Each number is 50 + 12 x the weight over its row's rms, rounded and kept within 0 to 99. Layers, rows and columns count from 0. The size before them is the row's rms in percent of the matrix's.

# down: layer 4 MLP down (transposed), 1536x384, rms 0.119, rows 531-599, columns 336-383
# up: layer 4 MLP up, 1536x384, rms 0.12, rows 532-600, columns 336-383
down531 105:32 46 66 58 52 52 44 46 38 26 55 63 56 33 41 53 44 57 71 36 48 50 50 52 48 48 48 17 32 67 54 63 42 44 41 38 50 55 51 49 56 55 58 49 26 31 56 52
up532 091:73 62 43 61 50 79 36 61 55 39 56 43 46 58 66 44 39 50 71 48 63 56 45 32 51 43 00 38 50 34 50 51 28 46 44 58 61 47 50 62 53 57 64 35 40 58 52 59
down532 100:50 42 51 36 43 61 62 32 45 51 33 43 46 14 44 58 56 51 13 64 66 62 63 44 31 41 51 52 54 48 55 45 44 50 46 39 48 47 57 42 44 56 71 51 63 28 51 39
up533 097:47 59 54 45 55 69 38 46 46 34 65 45 75 54 42 46 34 74 62 54 71 50 32 61 58 39 46 32 58 56 47 57 52 42 55 42 53 62 42 57 52 56 54 49 36 64 72 36
down533 094:72 45 48 36 73 31 40 41 69 50 74 51 59 14 37 43 55 51 63 58 50 46 46 32 45 60 81 73 56 62 51 64 55 38 31 38 60 23 47 41 68 55 63 59 53 62 59 58
up534 095:47 39 55 41 48 26 80 64 47 37 62 50 45 44 52 49 48 59 64 52 56 41 69 57 35 52 40 67 48 39 47 32 45 69 44 39 67 57 62 80 49 49 53 66 38 58 36 60
down534 088:69 65 47 59 41 44 66 51 48 69 52 39 54 46 57 38 65 38 60 33 54 58 53 43 49 63 64 73 75 37 61 52 72 55 56 79 56 61 59 66 78 67 39 53 61 49 36 42
up535 106:61 38 59 52 44 63 52 28 51 29 47 55 53 37 41 67 51 38 44 52 53 55 62 73 56 34 60 37 49 62 50 69 79 52 59 49 62 71 53 25 59 49 59 45 46 66 39 33
down535 093:51 58 63 61 54 50 47 53 66 61 59 46 51 56 34 37 55 50 40 64 46 29 65 60 59 50 52 51 61 53 38 38 47 22 51 63 34 32 21 73 33 47 31 50 52 55 45 64
up536 102:41 52 49 52 57 39 64 70 70 55 67 66 55 41 59 70 38 34 56 50 50 49 53 44 48 59 59 51 36 67 59 42 49 41 44 47 66 46 41 35 49 60 43 56 52 38 37 42
down536 095:49 54 45 69 44 52 62 52 54 30 49 54 48 52 52 45 38 57 47 65 41 22 42 50 55 62 52 55 32 54 44 29 40 29 11 50 47 60 38 41 55 28 57 66 57 53 53 65
up537 098:34 46 35 50 48 65 56 54 48 48 54 35 39 48 51 28 35 87 46 69 59 63 49 60 48 48 36 46 40 52 55 47 46 50 81 73 43 42 60 45 59 48 37 42 49 46 74 66
down537 087:47 62 51 46 46 68 33 43 38 47 41 53 50 43 40 69 51 53 71 56 37 27 27 49 47 54 65 58 56 45 54 35 71 66 54 39 43 58 38 55 29 42 46 50 64 58 20 50
up538 101:69 58 48 37 56 45 24 73 33 46 27 47 41 63 47 49 51 55 54 41 59 57 61 58 23 51 55 56 59 36 74 62 47 56 43 32 77 34 46 49 29 51 52 39 49 48 46 52
down538 118:25 45 41 48 51 73 35 49 76 54 72 40 46 70 51 72 46 60 66 59 40 37 56 40 21 60 36 54 51 58 40 29 50 34 50 52 75 69 55 78 51 61 49 37 48 63 51 46
up539 109:67 62 57 56 54 48 50 49 49 78 58 57 50 51 53 29 54 72 36 72 58 55 46 37 42 77 68 46 52 42 45 40 58 52 62 59 40 44 48 72 42 74 50 47 55 37 26 52
down539 116:68 32 60 50 48 46 53 54 48 45 62 32 52 55 64 53 62 36 63 48 51 54 61 42 46 35 33 38 65 48 54 44 51 56 58 33 52 48 43 53 22 55 40 44 27 49 33 45
up540 096:33 67 48 50 52 56 54 55 47 55 49 40 53 54 21 42 67 59 52 57 48 18 57 36 44 39 55 27 51 69 74 57 46 33 48 42 38 59 50 49 53 50 47 57 42 35 50 32
down540 101:44 38 36 60 53 72 50 62 38 26 42 50 49 75 50 55 41 41 41 50 54 64 27 46 35 49 39 56 43 49 53 66 44 59 35 49 38 55 39 56 63 42 56 57 63 44 40 57
up541 102:49 53 41 54 61 49 47 69 84 55 71 52 54 58 58 40 40 30 59 32 34 53 46 83 50 54 65 44 60 55 30 27 63 66 50 50 44 48 37 47 45 53 35 66 59 63 52 59
down541 098:31 55 58 32 26 29 48 61 50 61 70 53 69 73 44 54 51 47 53 51 56 45 29 46 23 53 38 36 33 60 32 37 45 34 58 58 49 48 47 39 34 61 64 37 51 47 48 59
up542 125:50 60 67 53 52 36 49 55 54 62 44 48 43 25 52 58 57 34 64 45 61 63 50 51 37 57 73 45 23 41 37 58 45 57 35 41 40 50 61 59 48 42 57 54 39 35 40 43
down542 117:39 54 53 64 47 44 15 36 49 56 64 55 58 37 29 60 55 54 43 29 40 47 54 64 29 38 20 48 45 50 68 56 58 29 39 55 49 52 42 39 56 66 47 46 54 48 61 38
up543 092:48 45 46 32 47 59 40 70 50 50 69 50 52 46 50 61 58 52 42 42 50 60 76 82 72 48 67 36 53 50 54 64 61 37 43 36 68 31 40 50 47 57 58 43 51 46 60 72
down543 092:51 65 51 34 38 48 27 52 46 39 48 42 66 50 63 55 43 40 49 45 71 53 64 31 54 45 65 70 44 62 27 63 47 58 31 57 45 49 49 58 42 49 44 48 49 65 51 64
up544 095:33 64 64 60 62 48 56 40 78 60 54 45 49 58 30 59 55 46 52 54 42 71 27 42 63 77 49 58 33 50 40 50 44 63 47 41 60 57 64 60 39 46 59 51 47 49 54 64
down544 100:47 53 53 60 43 56 32 40 44 52 46 18 32 83 35 53 52 51 41 56 34 46 55 37 54 27 39 61 35 61 59 52 70 60 38 41 49 42 61 33 40 42 42 41 42 43 62 48
up545 112:57 42 44 55 44 50 56 52 54 51 67 37 77 49 62 55 22 52 48 54 50 43 48 56 47 59 52 65 39 45 51 47 59 50 47 60 53 60 29 73 52 48 32 42 49 55 59 62
down545 089:62 45 58 47 35 54 45 40 64 49 36 62 37 32 53 44 60 53 39 48 59 35 41 52 81 52 53 56 46 51 57 57 43 35 52 43 55 46 52 60 28 68 44 54 46 50 47 44
up546 087:46 57 33 60 66 43 59 56 71 67 69 54 50 48 45 34 46 56 55 52 57 48 53 55 50 51 51 63 71 60 49 47 52 69 48 45 40 46 47 42 43 58 76 33 54 35 60 41
down546 095:30 48 32 60 51 43 78 46 45 36 41 43 34 64 43 64 27 56 37 53 42 42 62 40 56 55 32 66 52 44 45 50 34 40 46 42 34 65 26 83 66 35 52 60 53 55 55 57
up547 093:52 53 70 65 51 43 46 61 49 47 38 49 54 41 62 56 26 48 36 59 26 37 75 52 35 22 30 46 58 47 41 59 55 54 48 69 64 59 32 32 52 50 40 52 56 49 57 53
down547 072:48 59 56 54 48 63 62 55 53 73 63 54 35 60 39 53 42 42 53 43 37 41 55 59 24 45 46 52 14 52 44 45 37 36 54 27 44 49 54 61 51 49 65 51 50 71 50 47
up548 095:47 50 47 27 82 60 47 26 49 62 48 51 42 68 61 51 48 51 37 56 51 60 46 53 31 33 44 56 37 55 63 61 65 32 33 39 44 58 67 67 53 64 61 52 58 56 66 54
down548 088:51 43 37 40 53 41 31 57 25 53 43 31 37 35 55 59 46 38 55 59 48 38 47 47 29 31 35 35 67 71 49 48 57 46 48 45 51 45 35 60 31 58 41 43 56 27 54 63
up549 105:27 60 39 35 52 50 50 55 16 57 42 47 74 54 66 61 68 47 48 59 35 48 43 52 56 34 50 62 43 20 66 55 53 54 37 09 25 48 54 52 92 70 49 61 69 54 54 37
down549 104:45 53 63 31 48 66 56 51 35 43 41 46 62 69 45 37 37 48 38 55 41 47 50 56 28 42 54 46 48 60 75 52 39 25 56 61 45 51 72 58 74 63 44 49 69 62 46 63
up550 096:19 69 54 52 66 46 44 66 52 61 45 51 70 49 37 45 55 57 43 52 45 33 46 41 47 87 45 45 26 56 46 48 72 42 72 53 50 47 39 45 42 53 57 45 55 60 57 49
down550 106:58 40 62 53 50 20 46 40 62 48 75 61 65 50 51 60 41 47 39 64 51 48 30 43 52 58 69 71 47 40 40 58 45 29 45 32 56 61 55 42 56 67 41 46 63 84 67 61
up551 093:37 45 56 39 58 44 25 48 71 39 40 74 58 31 34 46 55 35 48 65 52 89 56 58 45 56 54 33 42 33 58 35 41 36 31 56 54 63 41 56 59 42 43 41 44 42 37 57
down551 095:55 58 31 34 39 28 57 65 61 74 34 58 52 23 48 55 50 55 57 72 50 36 85 44 31 51 52 58 52 55 37 51 44 47 61 42 69 74 45 45 51 69 46 50 40 54 50 57
up552 106:50 40 45 65 52 35 53 67 58 53 41 42 55 68 56 45 48 31 44 38 38 35 51 26 62 07 51 55 39 53 45 46 48 33 49 51 49 47 50 32 47 36 56 79 43 58 49 39
down552 112:45 74 53 57 51 53 55 48 75 58 59 41 45 60 54 59 56 52 53 42 57 60 54 46 47 53 53 47 58 26 59 75 53 66 28 71 44 43 73 70 55 20 43 51 50 52 52 49
up553 093:44 47 45 59 48 53 35 71 73 52 39 54 49 47 48 41 49 43 56 56 77 53 51 66 50 38 71 54 32 47 53 48 39 44 42 27 29 39 52 68 39 55 31 60 48 42 40 54
down553 096:49 26 40 30 76 61 42 78 57 50 45 25 43 51 64 56 59 52 48 55 64 36 64 48 29 53 50 50 54 63 47 60 59 33 46 93 72 40 38 58 64 61 62 36 70 61 56 54
up554 107:66 55 48 56 44 69 52 58 47 68 42 67 54 47 51 43 57 40 47 58 51 38 76 41 54 60 54 35 59 54 57 34 63 34 45 49 68 40 40 67 35 36 69 44 56 52 39 52
down554 069:55 56 54 57 40 56 46 36 26 48 48 32 46 74 38 52 67 37 40 48 24 53 64 52 55 61 55 45 27 57 53 71 47 44 52 46 62 22 63 59 48 43 67 66 47 55 52 70
up555 097:71 40 40 75 34 49 58 52 46 57 32 73 47 47 46 63 42 54 45 52 52 39 65 61 20 66 44 44 29 56 44 32 37 51 73 48 50 54 58 58 53 39 53 39 47 71 33 54
down555 095:58 75 46 37 53 47 39 49 54 51 60 40 66 50 32 68 53 40 61 21 49 40 52 49 50 48 57 52 65 49 46 51 48 59 61 51 57 45 34 44 65 38 51 53 54 57 59 53
up556 095:66 63 56 32 64 69 68 58 61 38 32 59 64 31 45 41 62 71 69 59 50 61 41 40 45 46 25 49 58 35 59 43 32 44 34 35 78 69 30 58 54 67 54 55 58 54 63 55
down556 092:40 67 54 64 38 25 46 52 42 46 65 48 63 33 72 38 48 42 54 45 55 35 86 46 66 65 63 76 43 37 52 59 51 51 66 55 57 45 55 37 49 40 40 42 30 69 47 31
up557 108:67 57 49 57 55 40 38 37 58 53 50 44 64 53 44 56 68 57 58 83 51 43 56 63 59 44 28 66 45 50 48 45 54 52 40 54 46 67 42 44 31 67 62 54 43 78 47 50
down557 095:57 51 67 60 29 52 40 48 61 43 33 57 65 49 49 64 37 52 42 38 62 57 68 34 48 48 65 62 37 63 57 77 49 66 43 52 58 56 40 49 62 57 49 49 52 52 53 48
up558 099:42 56 52 40 31 56 64 68 55 51 39 47 63 50 50 30 47 46 64 35 49 52 63 68 38 56 65 46 46 56 37 41 53 30 35 42 36 50 61 57 63 33 49 53 55 38 55 66
down558 101:46 41 58 54 52 59 53 36 54 56 73 61 43 41 73 54 64 44 48 58 46 67 26 43 47 49 71 60 54 65 52 37 55 40 53 52 49 91 25 64 53 47 45 58 44 46 55 50
up559 106:44 56 59 49 77 56 47 32 63 47 60 32 57 56 49 52 51 59 54 63 71 43 67 46 45 60 65 48 61 29 34 35 44 57 49 44 51 41 43 41 49 41 54 56 50 59 37 59
down559 118:34 57 48 44 43 56 52 58 43 50 31 47 46 41 39 43 53 51 53 39 44 43 60 69 47 47 46 49 73 35 57 61 36 50 55 41 52 61 39 36 50 52 45 44 35 45 47 59
up560 094:67 42 71 51 33 59 45 25 26 47 35 62 70 50 40 37 63 45 62 55 48 69 36 49 50 64 25 36 48 36 74 54 69 56 39 20 40 58 44 25 63 57 45 60 44 47 26 38
down560 100:67 41 48 57 47 49 30 30 51 66 63 48 56 59 41 61 61 58 46 41 46 50 37 63 43 49 61 52 46 57 56 77 46 67 53 54 78 49 49 61 25 53 68 36 26 40 56 42
up561 091:59 55 46 42 62 55 47 62 33 40 49 65 41 37 63 32 23 41 39 36 50 51 48 58 59 33 49 34 44 61 67 32 51 41 40 72 40 54 33 54 74 49 64 51 64 51 65 64
down561 103:37 40 61 59 39 40 52 50 58 19 38 34 71 69 59 48 55 64 36 55 34 58 51 65 37 50 34 39 43 52 77 48 56 41 41 33 22 35 56 40 42 50 43 63 43 52 47 39
up562 092:56 47 48 61 48 51 38 76 51 36 29 57 53 59 56 66 43 55 43 54 51 47 66 49 49 47 57 20 47 40 43 43 58 41 37 48 44 62 60 45 63 56 60 83 49 45 33 50
down562 099:56 43 33 62 53 76 50 57 66 54 40 54 54 46 25 37 33 62 68 39 42 46 57 37 61 61 48 43 40 55 59 50 61 62 56 51 49 51 36 36 41 50 41 46 69 47 39 52
up563 103:54 55 60 49 60 66 40 25 53 50 55 60 58 56 36 51 37 51 32 53 38 51 32 55 49 39 66 65 47 75 59 48 27 32 45 23 53 64 35 53 46 55 52 45 56 62 39 39
down563 099:56 24 68 56 67 51 33 41 50 26 63 33 42 35 32 35 38 44 33 51 38 43 26 43 51 41 32 53 38 60 59 36 33 50 42 70 51 45 56 46 40 78 65 44 55 62 71 32
up564 096:45 49 45 45 54 65 30 46 74 44 18 30 64 43 25 34 56 29 54 65 41 70 53 64 57 51 29 34 32 50 49 72 33 44 56 69 60 59 62 48 48 64 31 55 56 50 41 63
down564 094:35 52 39 58 52 24 50 68 23 48 50 48 38 46 33 58 65 50 20 50 54 39 44 43 63 36 51 48 44 59 70 48 52 45 44 34 51 53 33 40 34 53 58 48 54 66 48 56
up565 091:71 55 51 41 49 51 48 34 42 49 47 50 41 58 43 35 50 55 42 27 57 36 37 48 56 26 34 73 74 59 52 29 33 51 46 58 52 61 60 59 48 55 63 72 51 58 42 53
down565 088:52 64 48 73 51 61 34 41 39 45 62 47 42 47 47 57 50 28 46 45 51 61 60 54 61 38 40 64 51 39 57 62 41 60 46 59 47 58 55 57 46 67 49 54 55 47 84 35
up566 102:43 37 62 53 63 76 71 33 47 62 54 30 54 50 51 61 29 57 38 39 79 32 51 61 43 41 34 31 53 69 37 33 49 69 51 43 62 64 45 51 48 51 27 64 62 62 32 59
down566 103:34 41 62 71 50 41 45 68 47 49 61 58 60 46 51 49 55 47 47 67 53 44 52 63 50 84 28 50 37 52 47 73 53 37 43 37 55 48 64 51 52 44 46 43 41 68 53 63
up567 107:60 57 43 51 36 50 54 54 37 56 44 51 78 35 46 66 45 62 44 52 69 63 44 39 46 46 42 23 41 49 49 49 67 59 36 42 53 49 66 60 62 69 76 38 72 49 61 28
down567 120:43 41 51 43 54 52 48 36 56 46 44 62 43 61 67 55 49 62 31 45 53 45 45 62 43 58 46 37 69 47 32 65 57 61 53 53 58 55 46 53 52 49 44 56 49 59 44 41
up568 091:58 50 43 48 57 65 55 37 36 52 48 52 43 39 56 47 53 57 59 35 43 64 47 59 41 52 43 52 47 73 45 54 56 68 64 62 58 37 51 36 57 65 55 48 60 51 61 56
down568 089:68 43 25 63 71 36 41 59 71 62 64 65 44 58 39 44 54 31 45 55 47 38 45 75 59 54 45 61 40 39 64 44 50 50 38 47 56 44 44 45 38 42 48 61 42 32 40 33
up569 094:46 60 51 36 51 31 34 46 49 49 48 37 39 48 67 33 46 68 37 62 68 61 86 45 45 42 52 67 48 40 78 47 79 34 63 50 47 42 51 68 56 86 63 55 16 45 58 58
down569 101:39 55 53 61 28 57 45 50 35 27 65 42 56 49 48 39 60 49 60 52 35 14 51 68 58 46 51 35 71 58 43 61 54 64 33 48 21 50 54 39 52 28 48 31 47 43 58 58
up570 090:55 58 61 48 54 61 65 48 43 51 63 29 51 54 55 38 49 28 58 56 44 72 60 41 58 57 55 71 39 61 45 55 60 87 67 44 42 45 31 24 67 31 49 42 33 68 54 52
down570 103:41 46 42 36 52 60 71 44 55 52 78 34 53 44 42 57 41 52 42 47 59 44 69 47 62 53 81 58 53 57 50 20 58 34 69 62 44 52 49 43 45 59 59 38 45 53 49 53
up571 103:45 56 46 54 55 35 68 56 48 49 56 43 37 56 35 52 58 46 29 77 66 39 58 58 45 34 48 61 26 60 56 75 57 67 28 55 36 42 52 43 46 69 54 40 50 48 50 37
down571 116:61 47 60 54 57 35 20 40 41 42 52 55 52 40 67 53 50 41 41 62 82 45 46 22 62 53 34 38 32 46 56 38 44 44 40 52 41 45 47 56 45 45 56 37 68 48 52 43
up572 101:56 51 43 40 48 53 55 54 59 58 41 48 76 47 53 49 32 40 63 40 53 77 39 59 38 36 32 71 44 57 51 43 66 43 69 36 24 59 42 55 55 52 62 44 55 57 46 48
down572 087:45 71 43 58 49 63 70 47 53 58 31 51 21 54 65 56 46 46 41 49 62 45 64 53 52 34 34 58 55 52 60 53 45 30 59 56 40 66 53 56 55 38 44 52 60 51 31 51
up573 098:61 62 17 33 36 54 66 41 74 45 44 53 48 40 56 48 51 46 41 45 51 40 77 38 54 60 60 49 50 48 54 62 46 44 57 68 53 38 54 31 57 48 51 39 62 40 23 45
down573 104:47 36 39 28 31 56 45 47 43 31 48 36 47 49 35 39 62 33 37 40 63 41 24 50 43 60 43 61 49 49 41 45 61 52 45 66 35 38 61 41 43 56 69 51 29 24 52 49
up574 094:49 48 55 51 55 46 60 52 48 75 59 42 53 59 43 42 50 44 62 55 39 65 35 44 41 78 45 74 46 58 43 54 52 44 60 70 69 36 51 27 35 33 38 54 50 41 58 51
down574 102:41 41 30 43 39 47 42 48 57 46 49 46 50 32 58 49 45 69 31 69 31 39 51 52 54 52 59 39 40 59 57 48 59 43 69 56 41 64 33 45 54 50 37 62 38 30 41 55
up575 095:50 63 47 48 48 55 51 25 45 51 53 68 64 61 27 41 38 60 52 47 62 48 68 49 44 63 40 69 64 74 49 53 48 58 51 38 71 54 50 59 33 46 64 39 63 51 56 60
down575 099:49 54 69 47 52 54 56 81 51 47 50 44 58 45 48 52 46 45 34 66 26 73 43 53 49 43 45 50 54 51 19 51 55 39 44 56 73 49 52 43 57 44 43 47 51 58 51 52
up576 096:43 64 42 61 47 62 45 58 81 19 30 53 65 72 56 44 60 52 32 39 42 36 66 47 45 53 70 43 59 45 46 42 50 52 59 55 45 62 62 45 47 44 64 63 44 29 73 42
down576 097:69 53 62 40 64 40 43 53 77 44 54 59 56 39 21 27 66 53 59 65 74 55 46 55 18 81 47 61 56 44 30 34 39 49 26 58 61 65 53 56 19 49 45 47 48 47 41 58
up577 101:32 53 55 43 54 61 51 36 44 61 59 52 54 53 74 49 61 49 67 49 49 45 43 63 34 46 87 47 47 41 42 54 51 42 48 61 45 59 41 29 42 47 54 58 52 56 51 62
down577 103:46 14 63 61 68 51 63 61 48 57 57 66 63 26 54 41 55 63 36 41 59 64 25 35 47 57 37 25 43 44 66 72 46 50 61 57 71 28 46 50 45 57 67 59 41 50 64 34
up578 093:46 38 36 50 32 47 51 64 41 56 70 44 41 46 59 46 36 57 46 53 48 44 49 62 45 34 57 57 60 41 41 43 67 63 56 41 49 46 57 68 55 48 34 57 67 51 57 47
down578 096:46 45 48 56 55 61 50 60 55 59 55 58 47 43 37 25 32 66 71 45 74 67 42 51 42 43 61 69 45 57 59 49 33 55 40 29 43 40 45 63 59 32 58 55 41 68 51 45
up579 108:45 58 39 53 38 48 61 45 29 37 49 53 42 33 50 26 57 47 58 53 63 67 33 48 71 50 56 54 41 40 40 53 48 45 63 52 30 68 28 54 51 55 51 52 36 65 35 81
down579 108:66 34 36 46 50 53 56 40 56 58 33 56 47 52 48 53 52 23 51 54 36 62 76 44 47 60 54 67 57 45 54 39 23 40 61 57 73 58 68 56 33 67 60 51 45 40 53 58
up580 103:68 54 54 53 59 49 43 50 36 54 73 55 61 52 67 58 60 52 44 37 75 64 24 40 50 46 50 64 65 39 56 57 41 53 36 47 19 68 40 40 46 40 57 52 51 46 55 39
down580 100:53 37 43 54 53 75 63 52 52 45 26 70 34 49 52 67 46 46 42 44 47 53 46 64 74 45 35 47 54 68 31 45 43 51 46 43 55 79 41 64 35 45 54 47 46 59 41 43
up581 087:53 54 50 22 67 41 48 44 77 49 29 68 42 55 38 32 51 76 40 49 62 52 39 52 66 54 61 55 35 72 38 46 40 20 59 67 63 66 45 46 30 30 21 42 55 30 52 37
down581 090:45 57 52 52 41 36 32 69 61 47 40 31 48 35 73 50 39 46 37 74 54 61 47 52 49 35 43 56 37 29 56 48 56 72 51 40 56 47 32 53 47 32 58 57 47 38 46 55
up582 093:51 55 42 65 58 59 59 49 54 53 57 68 59 52 73 44 36 67 42 44 58 67 55 47 55 37 43 46 27 26 34 65 51 58 33 66 63 54 30 59 56 43 62 55 60 43 45 49
down582 092:53 51 50 64 52 64 41 56 49 48 55 52 42 49 35 50 56 33 73 73 44 31 44 48 44 68 38 59 66 38 45 30 62 46 62 51 52 75 59 44 47 75 58 26 64 61 31 45
up583 105:68 52 18 64 45 46 49 44 63 55 54 70 51 71 42 34 71 23 59 61 49 62 71 56 58 34 40 22 48 29 44 23 72 42 29 59 57 55 40 49 43 60 56 29 55 65 58 43
down583 094:49 60 79 55 49 63 67 52 40 49 40 62 60 75 35 65 70 54 55 64 58 48 35 51 48 44 28 37 67 68 47 63 64 67 17 40 58 49 62 43 36 68 51 43 44 58 31 50
up584 111:60 42 59 48 43 45 57 29 53 36 42 29 56 59 33 76 51 64 60 38 38 42 53 74 64 58 49 58 49 64 55 51 55 51 38 28 63 76 50 60 51 43 32 67 47 62 34 60
down584 104:68 41 54 43 50 20 44 28 55 44 44 36 36 53 53 55 38 71 41 52 40 82 50 66 49 47 51 27 29 48 59 35 78 74 44 60 41 54 62 60 37 56 51 54 56 53 44 45
up585 095:47 50 38 57 36 45 50 50 38 33 35 59 47 25 61 36 37 55 52 45 58 57 73 67 81 70 34 66 47 47 56 59 34 40 54 43 57 68 46 54 47 54 34 39 57 42 38 52
down585 089:70 38 54 41 61 28 32 55 56 47 48 53 46 40 56 59 53 70 63 44 59 45 58 45 62 55 51 45 51 35 29 44 45 57 39 58 56 55 47 64 38 64 53 73 51 41 58 26
up586 115:28 69 51 38 59 76 22 37 52 29 57 62 34 51 56 56 29 38 40 49 56 44 59 44 53 41 65 41 34 59 49 56 44 55 53 43 47 66 45 31 54 71 55 43 59 38 39 61
down586 113:51 30 52 52 69 45 63 44 47 62 59 47 53 74 59 47 36 64 40 59 45 40 35 30 64 48 48 42 17 72 56 69 51 57 54 36 49 50 48 35 61 44 51 49 39 54 52 44
up587 098:54 49 32 52 49 60 55 44 43 58 39 41 31 55 50 41 40 60 49 61 59 39 80 60 44 30 52 55 38 42 39 83 20 42 68 58 69 52 42 65 44 57 39 43 58 54 55 58
down587 098:40 54 51 67 48 59 37 48 55 58 33 50 52 71 53 45 50 40 56 33 33 38 42 38 56 63 41 39 39 63 44 60 56 59 43 48 70 27 52 67 70 67 79 34 37 48 55 44
up588 094:42 64 48 55 54 61 46 71 54 35 43 47 41 42 55 55 50 71 53 61 37 62 63 52 53 41 48 59 46 73 27 54 49 36 50 48 45 41 62 73 47 53 55 38 40 49 63 49
down588 095:38 42 54 51 38 62 66 48 35 63 35 59 53 70 58 55 41 32 39 53 31 69 16 27 52 31 35 59 64 71 53 73 53 30 67 62 56 43 43 51 47 53 64 49 49 69 45 43
up589 093:37 46 47 41 45 50 50 48 39 40 38 63 29 42 67 55 56 38 52 27 64 69 49 60 69 54 50 45 79 49 34 51 41 49 25 61 55 51 26 62 61 40 40 45 37 52 33 57
down589 094:39 54 67 30 65 33 45 37 58 59 49 53 50 44 46 58 50 49 38 45 51 27 41 40 56 46 47 41 39 62 39 61 43 52 66 45 35 54 39 41 49 47 54 49 19 52 40 41
up590 113:42 49 60 49 51 77 45 49 50 49 34 58 47 37 26 39 49 63 46 47 50 51 36 51 47 33 53 69 55 40 37 48 40 56 39 56 63 47 64 37 48 42 47 31 52 48 61 39
down590 092:46 39 66 74 41 43 48 60 38 57 50 55 50 55 51 74 70 30 53 56 57 70 34 47 61 39 20 30 49 65 66 42 37 51 41 51 53 44 49 32 52 32 61 29 58 47 45 41
up591 108:66 52 54 45 58 46 56 50 69 50 64 62 60 63 52 50 74 53 71 64 52 49 37 73 55 34 46 48 17 50 43 38 55 58 47 58 49 49 26 29 65 63 67 58 44 27 77 41
down591 110:68 43 74 71 52 47 26 46 59 47 71 55 39 46 30 11 30 35 52 36 51 39 29 58 59 55 55 53 49 49 54 57 67 57 34 49 57 47 47 27 44 45 53 63 43 57 44 71
up592 103:30 31 57 51 58 45 63 43 46 76 50 62 42 37 40 38 65 60 54 15 53 68 64 42 45 47 49 60 38 42 33 50 31 36 48 44 45 57 60 57 30 73 71 47 55 41 35 50
down592 111:39 58 48 25 41 66 60 28 65 44 54 48 47 28 51 46 52 57 51 40 73 46 50 54 38 36 47 73 31 36 79 46 62 57 34 57 65 47 54 50 37 44 54 53 51 44 62 33
up593 104:51 57 77 50 58 41 50 62 37 68 36 42 54 41 51 22 59 31 42 69 51 59 40 74 51 62 36 54 55 40 43 27 55 49 47 60 67 61 62 52 48 59 44 67 35 44 58 53
down593 108:36 40 61 43 25 31 27 62 54 55 64 26 39 46 45 72 48 59 84 42 32 50 57 48 60 54 55 15 47 53 58 48 52 57 56 70 46 53 34 51 43 55 61 48 42 64 38 54
up594 106:47 55 28 55 46 56 29 43 49 63 39 52 58 51 40 40 36 48 52 55 49 55 44 62 57 65 62 51 49 41 59 54 83 47 62 53 36 41 56 49 43 51 36 47 65 30 62 33
down594 108:68 30 34 53 58 62 48 71 68 41 51 53 60 24 51 34 48 52 51 40 63 37 47 55 27 47 23 60 59 55 64 77 47 53 54 44 54 57 32 43 32 42 42 61 50 82 49 68
up595 100:41 46 44 58 49 39 48 41 53 54 51 33 78 57 57 39 57 59 48 56 70 43 48 52 59 41 51 46 50 37 44 51 75 77 39 68 42 46 52 49 52 32 55 37 38 40 71 54
down595 102:50 48 42 43 44 54 43 30 58 34 48 73 45 55 60 54 42 55 52 57 48 46 54 39 26 26 67 42 37 61 62 64 61 38 44 68 50 63 56 79 67 38 32 38 49 46 41 51
up596 092:53 50 57 40 63 54 51 48 57 72 35 31 53 60 37 48 27 42 51 64 39 34 46 62 47 48 55 59 48 47 31 40 50 44 52 46 35 32 59 66 60 54 48 43 45 44 66 52
down596 096:56 24 44 47 39 41 51 37 30 46 57 60 40 42 47 65 63 50 70 31 61 37 56 35 50 57 41 43 39 46 50 57 45 53 57 55 59 52 46 48 52 51 53 48 66 32 49 60
up597 095:47 73 33 50 55 41 55 21 37 32 34 51 50 54 36 66 51 54 34 50 43 43 61 58 55 63 51 51 48 60 34 46 67 45 32 39 62 54 68 60 50 53 66 44 28 37 41 86
down597 096:66 51 61 64 53 49 60 44 58 63 78 36 61 39 37 56 51 35 46 43 58 70 44 56 50 57 52 67 54 48 53 36 47 51 47 56 41 44 42 50 56 60 61 38 67 60 48 27
up598 092:58 61 64 41 58 48 60 51 49 61 63 45 60 65 54 26 25 51 39 51 27 68 27 59 43 59 55 37 32 56 35 36 52 34 55 46 61 54 62 54 38 53 58 23 63 43 61 72
down598 085:50 55 49 34 26 27 34 38 45 61 36 56 39 49 38 64 58 61 61 58 45 55 55 32 52 49 36 59 46 29 35 54 70 42 52 60 62 66 61 46 46 61 56 43 50 61 30 68
up599 106:49 41 42 44 47 49 64 51 60 55 53 41 72 34 56 49 29 28 46 56 58 55 56 32 45 56 60 48 65 74 62 55 54 52 41 47 54 44 67 37 55 49 63 73 47 48 58 42
down599 100:58 59 27 41 46 48 55 42 34 56 55 51 64 66 66 68 44 39 49 58 56 64 47 46 52 46 47 53 49 53 55 56 26 47 44 26 33 59 62 67 69 35 65 52 56 42 56 59
up600 102:33 54 43 54 44 56 54 56 69 34 42 48 51 60 52 47 34 32 38 66 56 44 50 44 41 50 41 54 30 50 44 50 41 59 49 40 47 25 55 48 71 49 74 64 34 47 48 39